python train.py --d_model=384 --d_mlp=1536 --vocab_size=4096 --activation="gelu" --norm="layernorm" --norm_place="pre" --extras=["capped logits"] --init_std_up=0.0375 --lr=0.00129 --beta1=0.9 --weight_decay=0.41 --decay_shape="linear" --final_lr_fraction=0.0 --seq_len=1024 --dataset="wikipedia_en"
Each number is 200 + 30 x the weight over its row's rms, rounded and kept within 0 to 999. Layers, rows and columns count from 0. The size before them is the row's rms in percent of the matrix's.

# down: layer 12 MLP down (transposed), 1536x384, rms 0.0579, rows 743-778, columns 0-95
# up: layer 12 MLP up, 1536x384, rms 0.0581, rows 744-779, columns 0-95
down743,110,196,224,187,208,252,179,188,232,226,181,208,151,204,180,177,165,244,158,123,163,229,240,213,210,209,187,162,210,180,203,177,161,221,193,233,159,186,216,213,216,230,233,201,233,131,235,178,182,146,195,216,251,206,201,243,191,194,187,195,218,188,244,154,238,205,198,200,190,183,175,162,214,175,183,164,238,208,181,211,159,190,204,224,180,125,215,150,158,223,242,194,193,202,161,198,236
up744,103,236,193,201,262,210,230,172,229,187,140,163,194,174,109,205,191,256,247,177,238,178,237,191,225,222,191,154,181,192,195,145,163,203,158,232,188,218,215,171,133,212,175,237,167,157,201,192,201,226,216,148,202,171,212,139,199,157,242,214,204,151,197,213,200,188,134,197,184,268,205,184,134,174,206,238,246,175,223,190,214,135,162,210,201,211,216,205,247,220,161,219,235,210,216,230,193
down744,094,175,216,195,179,229,147,196,172,117,200,246,215,198,165,166,210,168,181,228,208,131,189,222,195,221,204,232,153,222,206,200,210,218,194,244,196,202,159,231,206,262,181,182,207,156,210,230,207,203,218,187,201,167,216,252,235,218,210,183,210,223,204,208,197,267,212,230,236,211,196,227,265,194,191,190,229,198,182,198,224,229,183,205,175,212,163,166,207,180,210,249,209,216,222,232,244
up745,101,178,194,232,199,138,157,242,244,192,176,221,126,235,205,201,168,276,170,182,152,286,263,175,223,178,209,238,150,159,219,226,205,254,170,239,203,240,187,162,180,227,179,197,183,175,198,211,177,214,226,168,211,178,188,205,251,192,218,154,202,219,172,176,198,222,188,163,264,242,250,178,197,189,227,196,133,171,202,197,192,198,168,199,185,242,226,207,195,196,199,176,181,257,172,221,203
down745,107,170,199,177,157,178,237,197,227,196,247,203,185,202,167,188,213,199,150,205,177,171,260,156,197,182,162,161,204,210,184,214,177,249,205,194,214,231,234,157,176,179,186,177,160,211,214,177,240,148,205,215,186,194,174,257,238,187,171,184,244,241,188,216,221,233,223,215,189,159,186,182,207,276,177,162,185,233,161,214,215,181,192,235,210,156,187,215,194,217,229,160,187,206,200,156,179
up746,098,205,190,187,210,187,169,212,243,203,183,154,166,203,138,268,183,198,176,176,208,222,189,219,235,214,244,233,212,202,208,225,201,216,221,240,163,213,176,208,198,234,213,191,177,225,214,125,171,194,191,215,202,199,162,192,194,187,207,242,198,154,220,187,160,240,136,184,197,235,180,232,206,130,169,166,168,197,241,265,199,185,182,203,188,248,247,181,157,184,198,140,158,203,162,189,228
down746,094,227,215,159,211,186,231,191,249,218,172,190,189,180,170,160,400,224,171,198,216,195,232,187,215,234,225,215,235,247,173,151,204,162,210,187,226,182,201,219,187,215,163,178,214,211,208,145,155,216,198,190,214,175,181,260,211,169,209,226,178,171,166,202,229,247,228,177,214,195,219,208,227,205,157,185,157,204,197,199,277,198,217,212,206,211,216,195,119,206,219,167,193,174,147,215,198
up747,103,222,153,249,261,195,216,220,156,169,172,244,198,196,174,213,171,268,244,188,192,235,209,223,252,203,235,258,217,232,204,225,226,271,199,185,201,242,171,176,183,160,187,206,158,188,145,166,226,205,166,238,210,221,202,269,210,192,191,178,198,211,226,197,240,192,210,189,204,175,229,192,218,166,228,219,273,209,261,189,245,191,207,229,198,163,181,260,209,235,218,189,166,205,181,151,200
down747,111,190,251,159,174,180,212,264,131,231,208,191,220,281,260,199,154,200,183,184,170,206,149,182,170,215,231,213,187,267,191,204,159,213,201,142,176,189,211,196,161,195,194,190,162,219,205,211,183,188,218,194,176,262,219,148,150,236,202,179,182,236,184,258,182,179,180,164,200,244,195,211,222,191,207,177,149,193,210,246,179,192,169,146,146,185,188,189,212,230,198,230,212,217,177,229,193
up748,092,216,147,173,237,150,212,210,160,230,173,217,174,173,178,215,187,204,229,165,207,196,203,222,176,212,222,218,180,172,183,160,132,191,205,208,218,168,186,178,202,233,219,197,150,217,172,119,174,254,177,196,217,235,181,162,186,157,175,146,206,251,197,233,219,220,210,192,154,185,242,170,193,204,239,243,209,217,165,192,212,184,163,216,219,197,209,159,251,199,165,196,151,188,271,212,199
down748,090,187,189,185,176,248,226,142,237,178,278,248,227,193,166,195,130,216,199,129,224,149,164,197,186,248,200,233,264,144,178,174,175,168,235,219,198,196,199,200,215,161,197,223,201,161,213,194,213,209,226,233,166,214,196,171,182,206,211,218,227,201,243,223,198,167,231,262,198,227,158,257,187,166,224,215,237,237,195,152,222,191,202,189,165,209,163,184,223,212,179,167,225,235,226,200,227
up749,099,170,180,172,164,212,193,185,240,262,191,238,178,168,181,204,174,147,182,201,193,231,218,234,154,208,202,164,162,216,210,240,192,258,180,200,220,178,150,180,244,205,237,191,191,216,189,177,180,206,173,197,278,202,205,167,199,174,219,174,147,200,216,175,211,210,222,208,217,187,210,203,239,187,184,200,184,220,257,178,138,191,210,261,170,237,149,200,179,178,249,209,236,217,204,267,178
down749,105,257,171,185,198,239,177,230,229,253,161,190,199,204,213,210,176,185,248,211,182,255,220,203,185,220,193,212,177,151,232,175,203,201,199,170,197,198,167,185,224,159,204,204,177,181,227,219,192,221,200,158,230,203,158,229,187,220,248,205,189,198,233,206,191,174,196,190,237,207,206,193,206,213,193,219,190,178,211,220,186,171,251,252,190,237,197,203,118,178,196,209,227,197,261,233,148
up750,099,241,195,271,190,223,160,230,200,222,163,164,233,227,177,236,174,176,213,186,215,230,223,164,241,235,198,191,193,189,241,211,109,223,177,221,190,194,191,176,212,278,185,198,223,202,188,150,202,226,248,180,244,174,168,189,273,211,172,197,201,150,170,213,186,181,202,203,190,177,230,167,195,212,258,163,236,212,199,193,243,222,221,154,169,181,213,209,184,201,196,188,220,248,207,214,203
down750,098,213,246,224,201,145,185,208,244,233,230,166,198,195,215,232,222,165,239,218,221,185,187,258,192,252,170,133,169,195,250,200,197,171,235,160,169,224,164,190,154,181,225,221,168,222,235,217,210,165,204,255,128,201,184,158,185,217,278,206,203,220,187,176,217,167,255,225,179,200,164,209,213,200,221,255,228,173,254,238,240,221,202,191,204,170,209,175,210,141,202,236,181,239,229,204,232
up751,121,187,199,236,190,234,166,262,189,239,197,168,150,159,118,219,163,203,178,222,194,217,232,219,302,195,210,220,168,196,167,157,183,205,197,192,189,155,160,201,209,222,190,202,185,214,210,191,164,224,175,238,227,177,175,223,199,171,190,205,232,217,169,215,191,239,171,120,240,242,234,167,225,189,225,206,174,197,216,198,242,244,201,176,202,148,186,213,198,201,171,192,235,304,200,222,207
down751,116,162,235,204,224,241,205,164,173,251,256,197,169,165,152,183,212,211,168,214,191,162,163,251,209,161,189,172,209,228,183,214,188,181,209,252,214,178,193,247,221,195,170,207,178,222,195,245,180,161,197,207,211,237,186,202,241,158,142,232,267,213,189,245,197,197,179,221,223,231,216,211,245,290,197,158,168,186,189,209,236,209,217,204,231,172,146,219,195,234,179,199,215,214,197,214,170
up752,098,247,194,188,231,248,183,194,174,174,138,205,217,210,116,201,181,179,193,226,159,217,198,265,220,189,236,213,187,191,202,211,176,256,181,229,204,196,214,179,184,187,225,187,216,252,230,206,177,239,177,208,280,227,190,196,179,200,187,166,182,159,179,211,188,196,238,163,156,217,169,209,189,170,228,187,171,210,192,249,253,184,164,203,215,241,230,223,203,217,138,186,217,244,143,239,197
down752,099,260,213,193,200,201,149,239,252,217,178,166,158,208,204,165,190,260,223,182,203,228,156,199,167,194,221,218,162,165,218,185,228,141,155,222,172,206,222,238,230,183,198,232,165,222,198,224,201,201,178,208,166,264,201,177,183,160,206,228,188,225,213,234,195,230,181,256,272,221,235,215,222,197,172,196,252,150,212,196,203,178,232,208,210,173,194,191,184,126,312,198,223,222,242,195,204
up753,087,215,214,194,200,273,219,221,192,185,230,235,252,185,197,218,191,187,262,123,132,212,183,199,177,196,224,231,229,249,189,175,180,184,249,225,152,225,222,169,256,182,238,189,236,215,192,219,211,191,223,187,180,228,202,229,194,171,224,144,162,210,199,216,212,230,161,250,192,179,190,173,166,135,212,202,172,224,236,199,176,195,205,200,220,181,202,232,228,180,262,212,222,176,187,139,183
down753,079,215,152,205,208,138,196,230,182,240,167,193,205,198,223,168,219,266,167,212,184,181,203,223,220,208,164,189,198,234,210,252,167,218,200,217,240,208,191,221,184,251,242,194,203,154,206,245,193,228,203,147,160,183,189,227,236,189,193,191,207,219,212,184,193,241,252,196,198,164,166,188,193,164,219,173,204,201,209,230,174,242,210,217,245,193,167,233,216,192,260,225,218,204,209,174,155
up754,104,212,180,169,155,170,194,214,203,242,194,161,222,236,176,179,154,204,177,214,174,209,213,168,242,213,234,196,201,226,141,191,137,211,215,239,229,146,240,186,223,171,207,205,200,191,222,176,162,202,186,144,208,215,177,242,178,222,218,196,175,267,187,148,202,169,149,148,171,222,182,184,219,175,212,141,198,172,197,201,134,156,228,183,163,168,248,169,215,168,225,251,185,201,245,162,198
down754,103,222,191,198,233,212,228,205,197,195,211,197,201,155,149,174,181,204,237,190,148,167,213,181,247,157,231,241,143,154,202,275,253,200,201,231,175,189,204,187,211,188,227,210,195,202,180,193,270,215,158,197,197,245,163,213,201,182,211,169,232,182,209,216,149,251,212,208,231,208,197,201,187,174,171,270,187,208,184,211,183,175,141,155,176,211,173,182,197,221,182,189,174,144,247,226,196
up755,093,218,147,116,190,233,168,146,263,192,207,222,227,180,176,229,185,184,205,247,233,203,202,194,208,159,187,210,143,198,235,219,226,240,239,209,169,196,170,171,138,182,225,200,199,198,159,204,172,248,143,170,175,228,198,178,185,200,207,197,169,167,233,208,153,242,194,184,179,161,199,193,172,170,217,171,217,192,211,207,222,204,212,222,234,223,251,248,238,193,203,185,212,236,223,173,169
down755,099,224,200,148,246,218,217,153,183,256,202,133,147,157,192,166,146,209,204,177,217,199,156,214,234,182,165,206,165,226,196,218,190,185,210,191,246,175,172,216,181,249,161,202,234,237,178,155,161,205,183,170,182,223,199,168,205,186,197,206,235,210,267,246,169,183,226,241,177,231,170,190,198,204,155,202,196,227,212,212,219,230,187,218,185,137,157,190,231,175,206,189,211,238,224,179,173
up756,091,254,208,186,162,178,217,210,191,221,216,167,190,235,196,201,178,191,163,200,143,200,207,185,218,194,173,219,241,143,142,178,218,299,201,186,168,176,226,174,255,245,255,218,200,248,214,186,134,191,197,163,213,213,183,188,187,133,235,183,223,235,149,150,266,207,172,130,184,228,137,202,230,195,214,205,188,207,238,185,139,178,219,132,142,239,193,224,211,172,228,196,219,207,198,184,189
down756,085,182,195,172,234,239,181,185,203,205,188,160,205,154,193,202,123,160,233,184,193,183,186,202,192,163,202,255,181,187,158,198,165,215,198,265,210,159,198,204,179,212,177,181,200,134,182,195,162,233,224,227,202,213,239,172,208,166,178,173,186,219,201,267,192,188,179,167,206,210,252,237,194,215,230,188,194,189,214,190,245,196,199,206,171,177,231,212,207,189,202,207,165,174,205,210,201
up757,101,182,118,142,191,213,195,234,233,179,210,187,138,158,226,215,169,238,227,167,204,225,214,179,209,237,180,216,171,237,221,262,182,236,198,197,165,179,203,198,237,184,238,187,183,232,184,241,152,189,192,234,220,198,243,212,205,220,197,237,209,199,240,188,172,208,199,181,204,196,181,202,214,149,176,215,195,171,275,232,143,197,253,205,207,216,206,190,201,168,222,218,242,189,204,217,175
down757,109,243,214,246,208,220,196,182,147,249,166,139,235,141,204,238,198,255,224,120,199,177,181,205,214,185,210,212,200,166,272,183,173,168,222,183,161,205,180,171,151,205,213,238,190,247,253,206,185,165,214,198,265,185,184,177,238,154,190,202,222,176,203,170,211,209,163,187,198,183,240,216,209,219,216,181,190,173,150,249,188,182,136,218,184,261,184,188,213,207,216,173,192,246,180,167,189
up758,103,227,200,166,219,210,175,159,242,200,202,232,168,186,211,224,186,237,220,247,213,195,229,208,214,244,232,177,152,189,171,243,146,196,207,196,219,166,232,192,212,215,195,190,206,198,138,181,124,200,246,185,200,209,163,233,230,179,212,216,158,255,194,185,150,195,175,202,275,265,216,203,162,149,189,261,134,215,247,174,228,196,216,231,235,239,239,173,189,116,205,207,183,198,198,227,184
down758,109,210,205,191,204,223,256,208,198,186,192,212,190,200,226,233,241,247,200,211,189,171,180,160,175,157,221,165,183,229,178,282,254,190,168,220,239,172,236,200,206,242,209,174,194,165,165,191,199,195,206,181,149,167,181,239,199,176,179,181,198,195,240,171,170,202,175,211,225,227,220,195,238,81,240,223,182,171,217,199,144,215,175,216,215,210,213,205,220,177,221,197,160,198,170,186,193
up759,093,261,186,169,234,215,225,227,205,215,230,180,174,248,161,265,164,183,201,187,209,205,216,199,209,189,179,182,201,234,211,195,213,235,195,232,204,222,173,189,186,246,202,198,162,210,207,152,158,264,199,176,191,207,227,216,192,190,176,177,180,242,259,200,234,228,154,179,178,230,208,236,190,185,226,197,160,159,178,207,167,256,208,214,237,254,220,166,237,229,177,159,189,235,162,193,227
down759,100,202,199,188,238,220,179,158,232,199,159,171,165,178,193,140,244,216,201,197,207,200,147,168,191,196,204,217,189,203,218,161,194,245,230,179,225,182,157,218,193,221,207,202,245,209,172,217,194,193,129,238,172,198,184,224,244,201,268,187,257,189,264,194,215,203,215,269,193,118,204,202,181,196,254,241,226,204,172,217,159,170,208,217,173,135,219,192,175,171,151,191,177,239,174,193,230
up760,097,186,188,229,172,217,182,204,257,199,214,222,169,232,191,233,179,183,145,188,196,259,183,117,222,280,211,165,181,182,195,190,211,186,203,150,133,202,239,186,214,196,259,179,214,189,202,204,200,196,185,200,221,140,210,219,174,218,252,231,178,196,210,219,222,208,227,184,194,206,256,149,207,175,177,202,233,239,157,267,135,118,245,195,169,168,177,210,163,210,131,163,217,201,180,184,161
down760,093,157,192,206,153,215,189,189,192,166,212,217,260,220,219,215,221,247,224,253,196,226,161,241,213,240,162,129,220,187,198,212,194,222,171,148,236,219,158,211,163,170,219,169,196,203,217,112,234,175,147,155,166,212,203,207,147,214,173,156,183,174,252,255,192,199,195,194,204,197,120,215,221,169,263,210,186,194,189,144,211,211,173,190,198,171,200,182,184,239,224,218,220,215,202,202,247
up761,099,188,202,189,154,223,226,215,211,197,144,234,219,194,173,251,185,182,188,200,178,186,150,173,242,237,197,193,199,190,250,219,210,199,213,214,132,177,126,208,193,221,164,224,189,222,220,180,162,233,208,193,240,167,204,196,197,189,209,165,194,173,215,143,203,193,194,224,235,221,269,197,192,220,200,229,205,173,246,181,213,200,208,220,225,224,145,237,221,211,228,202,185,246,232,187,167
down761,099,163,208,207,179,155,217,208,154,206,192,212,195,237,239,167,245,220,190,232,220,223,231,202,271,204,225,205,238,224,201,231,276,176,219,184,199,208,171,177,230,199,150,204,255,180,216,187,185,133,195,171,235,212,190,213,164,197,251,203,166,188,186,199,214,177,131,200,193,187,161,195,230,181,196,230,182,250,148,201,214,184,177,210,173,223,188,136,294,237,229,219,176,240,192,195,163
up762,100,156,224,186,142,229,192,182,158,212,186,239,180,212,169,201,172,209,213,226,219,208,164,218,210,170,215,185,186,200,236,261,241,189,179,199,186,190,178,180,225,227,234,197,202,149,202,199,194,227,208,151,237,179,147,208,167,283,197,187,116,147,234,162,202,145,152,214,196,201,224,219,200,197,253,217,206,186,212,166,197,153,256,231,227,222,173,183,226,185,172,170,256,238,226,232,175
down762,099,198,148,180,210,134,210,176,185,169,216,222,221,201,242,174,230,199,192,213,186,217,213,156,197,224,200,176,175,212,176,198,155,160,209,215,256,217,238,220,202,214,195,207,193,215,260,195,223,197,279,213,168,182,228,141,157,185,163,177,240,180,181,139,206,173,197,196,214,203,178,263,218,307,197,213,211,190,173,183,187,212,175,163,160,206,144,189,227,224,240,183,196,183,204,167,143
up763,107,221,197,213,174,222,157,199,216,198,164,142,225,189,233,250,165,205,229,244,209,205,159,210,246,235,202,213,198,211,222,229,201,185,189,254,250,165,167,204,247,223,208,144,228,258,218,217,209,191,167,174,218,156,236,180,178,228,233,218,114,193,152,227,198,260,173,187,191,254,250,206,226,192,201,176,164,167,182,134,159,214,208,244,169,225,179,173,208,195,184,216,201,230,234,200,211
down763,108,168,211,237,202,203,220,171,148,183,229,140,237,202,165,154,197,184,204,238,183,195,187,196,206,190,212,176,180,235,175,227,188,207,162,232,168,239,167,238,173,146,225,208,207,159,179,227,227,236,226,172,231,231,218,177,174,278,227,170,170,181,225,226,194,146,205,206,223,245,191,221,170,219,216,215,256,181,164,184,172,186,204,204,213,189,200,233,202,209,224,200,197,195,223,208,178
up764,107,225,198,188,211,188,184,186,205,207,226,217,216,204,201,231,180,197,144,216,186,215,182,219,235,204,252,186,157,167,248,229,196,213,196,214,187,219,166,169,181,210,254,198,219,195,183,162,203,207,189,166,249,250,187,240,212,211,179,199,224,209,239,220,195,258,155,167,202,216,192,175,179,199,199,184,203,221,220,193,228,207,213,225,195,207,196,239,188,215,159,218,195,240,188,254,183
down764,114,168,211,230,153,229,210,221,208,202,154,228,183,207,213,188,224,194,237,168,175,239,230,192,216,199,170,204,210,193,143,179,208,161,205,183,196,239,211,180,207,201,124,181,197,191,216,242,202,179,227,226,202,143,187,158,189,207,208,200,159,198,158,184,219,171,294,207,158,215,200,200,213,157,191,210,154,159,179,194,181,164,217,165,183,183,240,173,190,233,244,186,232,208,194,147,191
up765,098,246,224,195,257,175,164,243,212,202,170,170,244,178,178,239,167,208,249,180,220,249,246,186,197,200,219,233,205,243,158,208,202,246,214,227,156,255,196,164,184,196,181,194,174,231,197,192,221,217,206,137,230,152,204,232,151,241,204,183,205,187,209,178,200,210,152,203,178,190,176,190,222,182,184,192,118,176,188,242,186,204,221,218,233,289,212,198,162,220,198,228,229,193,203,205,170
down765,097,231,207,191,202,250,175,216,186,152,225,189,234,254,178,248,234,220,208,158,189,201,230,197,230,215,230,213,195,171,209,181,176,165,193,175,206,180,220,183,208,205,253,176,168,156,171,203,183,181,181,250,204,196,242,214,195,213,230,163,191,211,223,211,171,180,228,233,227,185,188,240,179,245,224,161,222,195,210,204,164,206,216,155,178,236,219,230,261,214,210,173,175,164,182,217,165
up766,099,217,171,213,191,221,177,221,197,225,178,273,193,191,158,221,190,209,196,253,170,237,176,153,203,185,219,185,197,201,199,196,200,205,198,259,160,216,210,170,248,213,238,242,170,209,192,247,195,205,195,178,238,252,222,220,213,203,250,182,196,154,227,185,216,175,213,197,294,161,213,203,173,174,190,196,217,253,216,233,144,176,251,257,189,219,178,171,169,146,241,165,181,215,189,201,206
down766,096,231,241,226,226,188,140,236,200,216,196,197,178,185,179,187,125,220,216,138,186,215,189,233,169,191,174,176,177,200,225,237,224,213,173,145,213,199,205,204,141,169,232,171,201,241,198,181,196,178,191,205,204,191,168,256,185,185,219,237,181,239,174,220,229,229,212,216,192,186,222,215,201,268,232,253,183,158,217,162,189,203,175,176,157,150,192,255,181,176,213,211,242,229,216,198,218
up767,107,175,167,232,211,234,185,245,260,187,214,150,139,215,199,212,175,222,201,199,180,245,212,229,230,225,190,178,193,222,312,213,184,225,159,169,175,211,175,167,202,212,236,153,248,256,215,179,149,241,198,220,232,156,164,205,239,197,200,152,230,216,172,169,162,218,215,181,230,156,175,167,184,171,162,186,175,229,164,168,210,213,243,224,177,223,248,167,206,222,192,226,250,242,171,235,197
down767,114,225,196,164,275,165,151,207,191,219,235,194,213,166,191,235,179,218,192,181,192,175,219,204,221,208,161,215,203,166,216,145,213,183,239,238,173,221,201,227,229,223,183,235,171,178,173,192,189,180,164,215,220,201,223,244,225,268,209,237,171,228,176,216,229,194,218,212,177,199,191,235,201,161,236,194,167,244,213,139,204,168,201,190,194,238,216,216,208,173,233,219,213,195,163,188,198
up768,106,222,160,235,219,183,228,174,186,247,178,213,184,233,203,206,179,164,166,236,207,220,183,211,212,172,246,205,198,216,188,177,214,180,153,201,174,165,127,174,190,215,199,194,212,196,202,201,186,209,175,232,239,181,192,149,235,192,236,136,211,176,192,202,220,223,187,221,218,155,182,203,196,168,188,219,212,190,226,179,185,250,165,180,200,162,158,223,226,181,186,168,243,219,210,262,199
down768,097,213,230,211,223,210,227,173,194,238,152,219,201,218,217,217,257,203,216,236,193,184,218,194,151,158,223,265,188,200,197,221,207,212,210,185,164,191,206,213,210,174,203,205,217,209,208,209,219,213,193,260,155,193,218,228,170,193,196,212,130,172,235,230,160,239,195,155,214,253,187,261,257,231,178,199,194,164,126,233,229,235,178,207,215,173,211,151,222,201,144,190,154,217,123,159,158
up769,098,210,239,218,169,198,240,167,209,126,200,245,163,160,192,167,187,231,231,186,187,241,171,213,204,183,193,204,207,224,215,240,170,197,184,226,190,226,175,183,195,213,196,213,195,178,162,181,237,263,172,189,211,217,225,185,203,182,192,219,126,192,182,223,231,208,152,273,210,274,242,192,232,168,216,222,176,228,160,210,205,205,218,194,198,205,212,174,226,193,241,229,206,263,214,234,159
down769,097,214,200,200,211,167,200,193,241,184,188,162,218,218,226,205,146,194,164,142,185,179,208,229,236,220,222,199,202,208,214,160,227,201,229,233,225,211,210,176,218,223,225,278,256,221,225,200,188,231,248,241,178,200,202,233,220,212,201,230,207,161,227,165,208,191,229,141,187,187,205,204,239,203,187,214,234,199,223,203,182,234,178,224,148,219,154,277,191,176,163,199,187,183,217,190,170
up770,094,174,205,196,212,203,176,176,208,166,178,224,117,187,245,236,184,225,203,198,197,216,173,151,181,231,229,252,203,237,197,183,191,248,214,187,179,210,223,190,184,214,203,158,206,207,211,195,211,206,227,246,201,211,235,204,191,210,226,250,225,240,208,201,182,222,170,144,204,251,221,128,206,179,222,203,189,213,211,140,188,192,251,172,196,185,179,203,214,212,202,205,174,241,189,196,191
down770,092,281,242,184,187,224,195,221,164,228,221,232,208,200,208,210,176,199,216,177,185,193,191,210,201,193,185,202,274,177,156,219,201,222,173,229,171,240,149,203,237,255,204,175,154,212,225,155,158,165,191,158,223,241,197,196,201,171,242,196,219,219,245,198,230,182,199,204,233,176,198,130,147,188,196,201,196,242,204,233,167,204,180,186,186,193,241,226,147,177,170,147,217,197,190,214,206
up771,099,230,238,192,180,219,245,131,172,169,223,170,166,218,194,169,165,207,182,229,206,206,201,224,180,263,182,173,171,159,258,168,195,196,191,168,181,203,220,177,207,197,205,167,197,190,184,164,209,210,225,120,235,142,208,190,246,215,201,238,181,151,214,184,123,163,196,248,225,156,284,197,210,205,212,203,212,245,205,201,158,214,204,212,183,225,138,124,188,225,207,243,237,224,274,221,250
down771,097,210,137,215,205,177,204,191,173,221,230,145,212,219,144,241,244,233,221,206,195,208,188,191,170,208,253,187,180,199,182,192,183,236,183,215,181,245,196,249,229,212,169,215,171,229,231,201,270,217,225,224,222,193,186,178,222,178,171,153,163,205,194,160,211,193,218,188,157,226,161,231,250,250,214,170,238,233,212,193,279,103,207,165,231,194,203,231,161,198,182,189,147,187,163,165,231
up772,099,226,194,194,134,173,210,183,183,191,217,177,149,247,166,221,181,229,240,176,183,205,238,184,182,240,184,213,213,219,197,202,208,226,223,217,140,156,173,196,177,191,203,132,172,203,196,164,241,201,194,207,209,223,206,254,227,212,261,169,219,250,181,248,202,186,182,119,188,239,219,231,196,155,208,236,152,218,202,208,248,257,227,218,170,211,213,198,192,199,193,223,212,221,213,136,127
down772,095,211,167,206,243,195,208,159,189,249,211,160,221,223,221,160,268,170,222,184,225,187,192,173,170,182,198,194,198,212,165,247,163,168,237,215,153,264,194,277,203,215,210,190,231,188,173,177,212,221,188,173,219,247,245,255,212,175,199,235,156,187,206,193,232,165,210,218,188,193,202,172,198,125,170,186,239,170,194,232,115,183,209,229,269,256,259,217,212,180,209,183,171,158,190,241,230
up773,100,197,138,191,190,201,183,207,258,243,210,223,207,144,148,212,177,204,210,157,199,265,175,204,219,265,212,212,218,184,192,192,156,222,191,225,166,209,145,168,170,255,283,185,198,189,181,195,190,225,227,170,262,228,221,191,177,191,207,189,176,172,257,223,185,238,237,228,250,184,195,209,235,177,211,157,196,200,191,152,219,244,216,149,166,219,194,167,167,175,214,184,188,212,197,184,180
down773,097,212,187,182,172,257,148,216,173,230,177,198,239,232,259,206,200,147,160,211,228,204,225,145,253,165,165,139,209,191,158,205,253,198,176,181,201,222,243,186,170,176,172,257,205,155,207,187,207,192,235,182,142,223,204,228,163,217,198,160,200,225,142,166,168,204,218,234,213,237,221,166,225,211,220,224,203,245,186,168,219,250,188,232,224,174,213,179,233,223,167,160,206,207,189,179,206
up774,100,169,190,152,225,130,199,143,240,148,150,184,238,183,223,183,172,213,190,184,246,238,218,246,212,168,237,194,197,206,163,167,153,219,201,147,187,218,196,166,191,242,230,154,174,208,229,231,158,202,180,206,227,180,146,199,150,247,260,194,192,209,184,203,201,190,215,195,263,199,167,216,171,172,199,194,237,216,203,190,202,176,250,235,224,161,198,152,232,250,230,201,170,189,242,222,192
down774,102,208,221,261,231,179,183,187,178,256,194,221,236,188,178,241,168,237,199,197,243,185,229,192,163,187,174,199,182,209,178,133,155,220,145,175,216,175,274,193,190,206,240,139,256,210,170,213,242,209,172,188,207,212,172,244,201,204,190,231,173,171,244,179,235,212,210,224,186,168,179,179,198,166,210,177,217,220,218,139,195,154,144,238,194,216,221,222,185,239,170,166,220,130,168,163,198
up775,102,231,186,203,224,254,212,159,248,201,155,189,212,212,217,230,167,187,173,124,174,186,254,170,245,192,179,149,191,144,208,248,190,216,234,190,137,197,173,185,145,210,230,137,172,173,190,223,225,221,164,209,233,238,196,216,132,224,228,210,167,146,218,243,202,160,215,224,184,194,197,245,150,185,233,174,175,163,243,214,207,172,200,212,251,153,234,253,204,230,216,161,224,188,218,177,169
down775,105,187,218,232,197,252,233,208,255,216,187,181,141,156,199,253,202,176,206,169,180,173,238,189,230,236,192,162,170,205,248,174,225,225,156,233,204,177,166,206,229,228,192,190,179,238,196,215,161,173,235,234,187,218,197,233,233,132,172,168,206,186,189,220,232,185,240,200,199,249,217,188,210,207,227,181,201,195,181,223,222,212,145,249,214,129,209,178,200,196,191,101,203,203,265,190,264
up776,092,244,180,179,182,182,189,181,192,209,132,208,169,214,204,229,199,240,193,222,212,239,201,187,222,150,193,237,205,175,187,209,247,185,189,221,223,214,179,187,197,236,152,199,238,207,210,192,192,194,157,215,226,224,230,241,195,225,243,232,160,180,227,199,197,180,208,173,201,267,196,220,171,199,251,199,167,169,166,209,237,155,208,262,198,212,219,212,153,208,219,278,204,204,191,186,238
down776,092,212,211,233,186,256,198,249,152,188,216,229,204,175,209,202,159,220,168,205,194,207,154,150,250,156,200,228,169,235,179,188,199,203,213,198,164,248,146,236,160,236,211,228,201,184,192,222,164,130,228,200,195,167,187,131,172,194,164,200,157,224,209,159,212,220,216,201,214,228,224,171,204,190,173,219,233,180,206,199,162,198,243,192,196,195,196,159,197,200,234,196,201,191,226,216,196
up777,104,184,140,168,225,164,220,229,244,214,217,137,184,164,161,258,174,195,231,177,240,247,199,200,179,252,216,220,180,230,256,189,195,284,207,222,145,251,251,159,184,233,198,208,257,192,175,202,132,210,182,159,237,176,213,241,185,250,207,235,146,232,198,239,178,199,180,259,214,132,184,178,213,185,176,229,242,158,212,148,224,186,246,175,174,140,217,154,218,194,222,229,244,235,220,254,218
down777,104,202,224,231,184,202,192,189,208,196,182,159,189,269,241,197,227,247,112,228,179,218,256,212,196,172,163,128,193,161,179,221,223,187,229,192,224,222,234,178,241,185,225,151,246,191,205,184,211,176,214,192,186,178,196,188,209,221,213,205,233,221,168,182,155,229,185,193,180,233,211,173,229,204,239,235,184,204,250,135,176,212,241,213,201,235,227,200,203,191,182,178,199,209,184,168,200
up778,095,214,204,220,216,194,201,210,189,215,190,220,216,202,127,218,173,162,197,158,194,218,249,217,180,235,237,262,179,274,209,223,189,227,196,181,171,187,170,196,228,187,164,261,177,191,177,197,209,267,219,216,256,205,190,232,185,179,208,214,194,202,197,240,254,177,172,198,255,169,201,244,262,175,155,146,221,184,209,184,237,229,170,181,179,138,183,161,181,203,242,177,184,201,210,165,179
down778,095,159,135,227,204,219,181,103,211,204,196,211,207,234,203,184,216,232,189,218,209,110,228,132,224,177,252,230,220,174,199,258,171,199,207,203,176,231,194,151,219,219,204,167,190,177,248,212,200,187,215,171,194,197,282,218,222,172,204,268,174,203,179,211,224,214,221,224,201,176,180,213,261,235,199,187,177,181,158,211,219,197,216,179,226,184,222,195,225,171,176,208,201,218,215,212,194
up779,103,192,155,159,171,158,288,190,228,209,206,204,149,218,214,164,159,181,251,155,191,209,206,191,188,181,232,153,190,139,242,164,188,229,159,226,214,175,132,168,208,194,235,163,195,261,227,200,203,211,173,182,203,207,217,225,253,198,297,162,185,207,233,239,182,250,179,220,272,167,170,168,212,182,191,205,180,171,210,187,213,231,213,182,152,169,215,179,168,234,259,212,169,220,190,167,148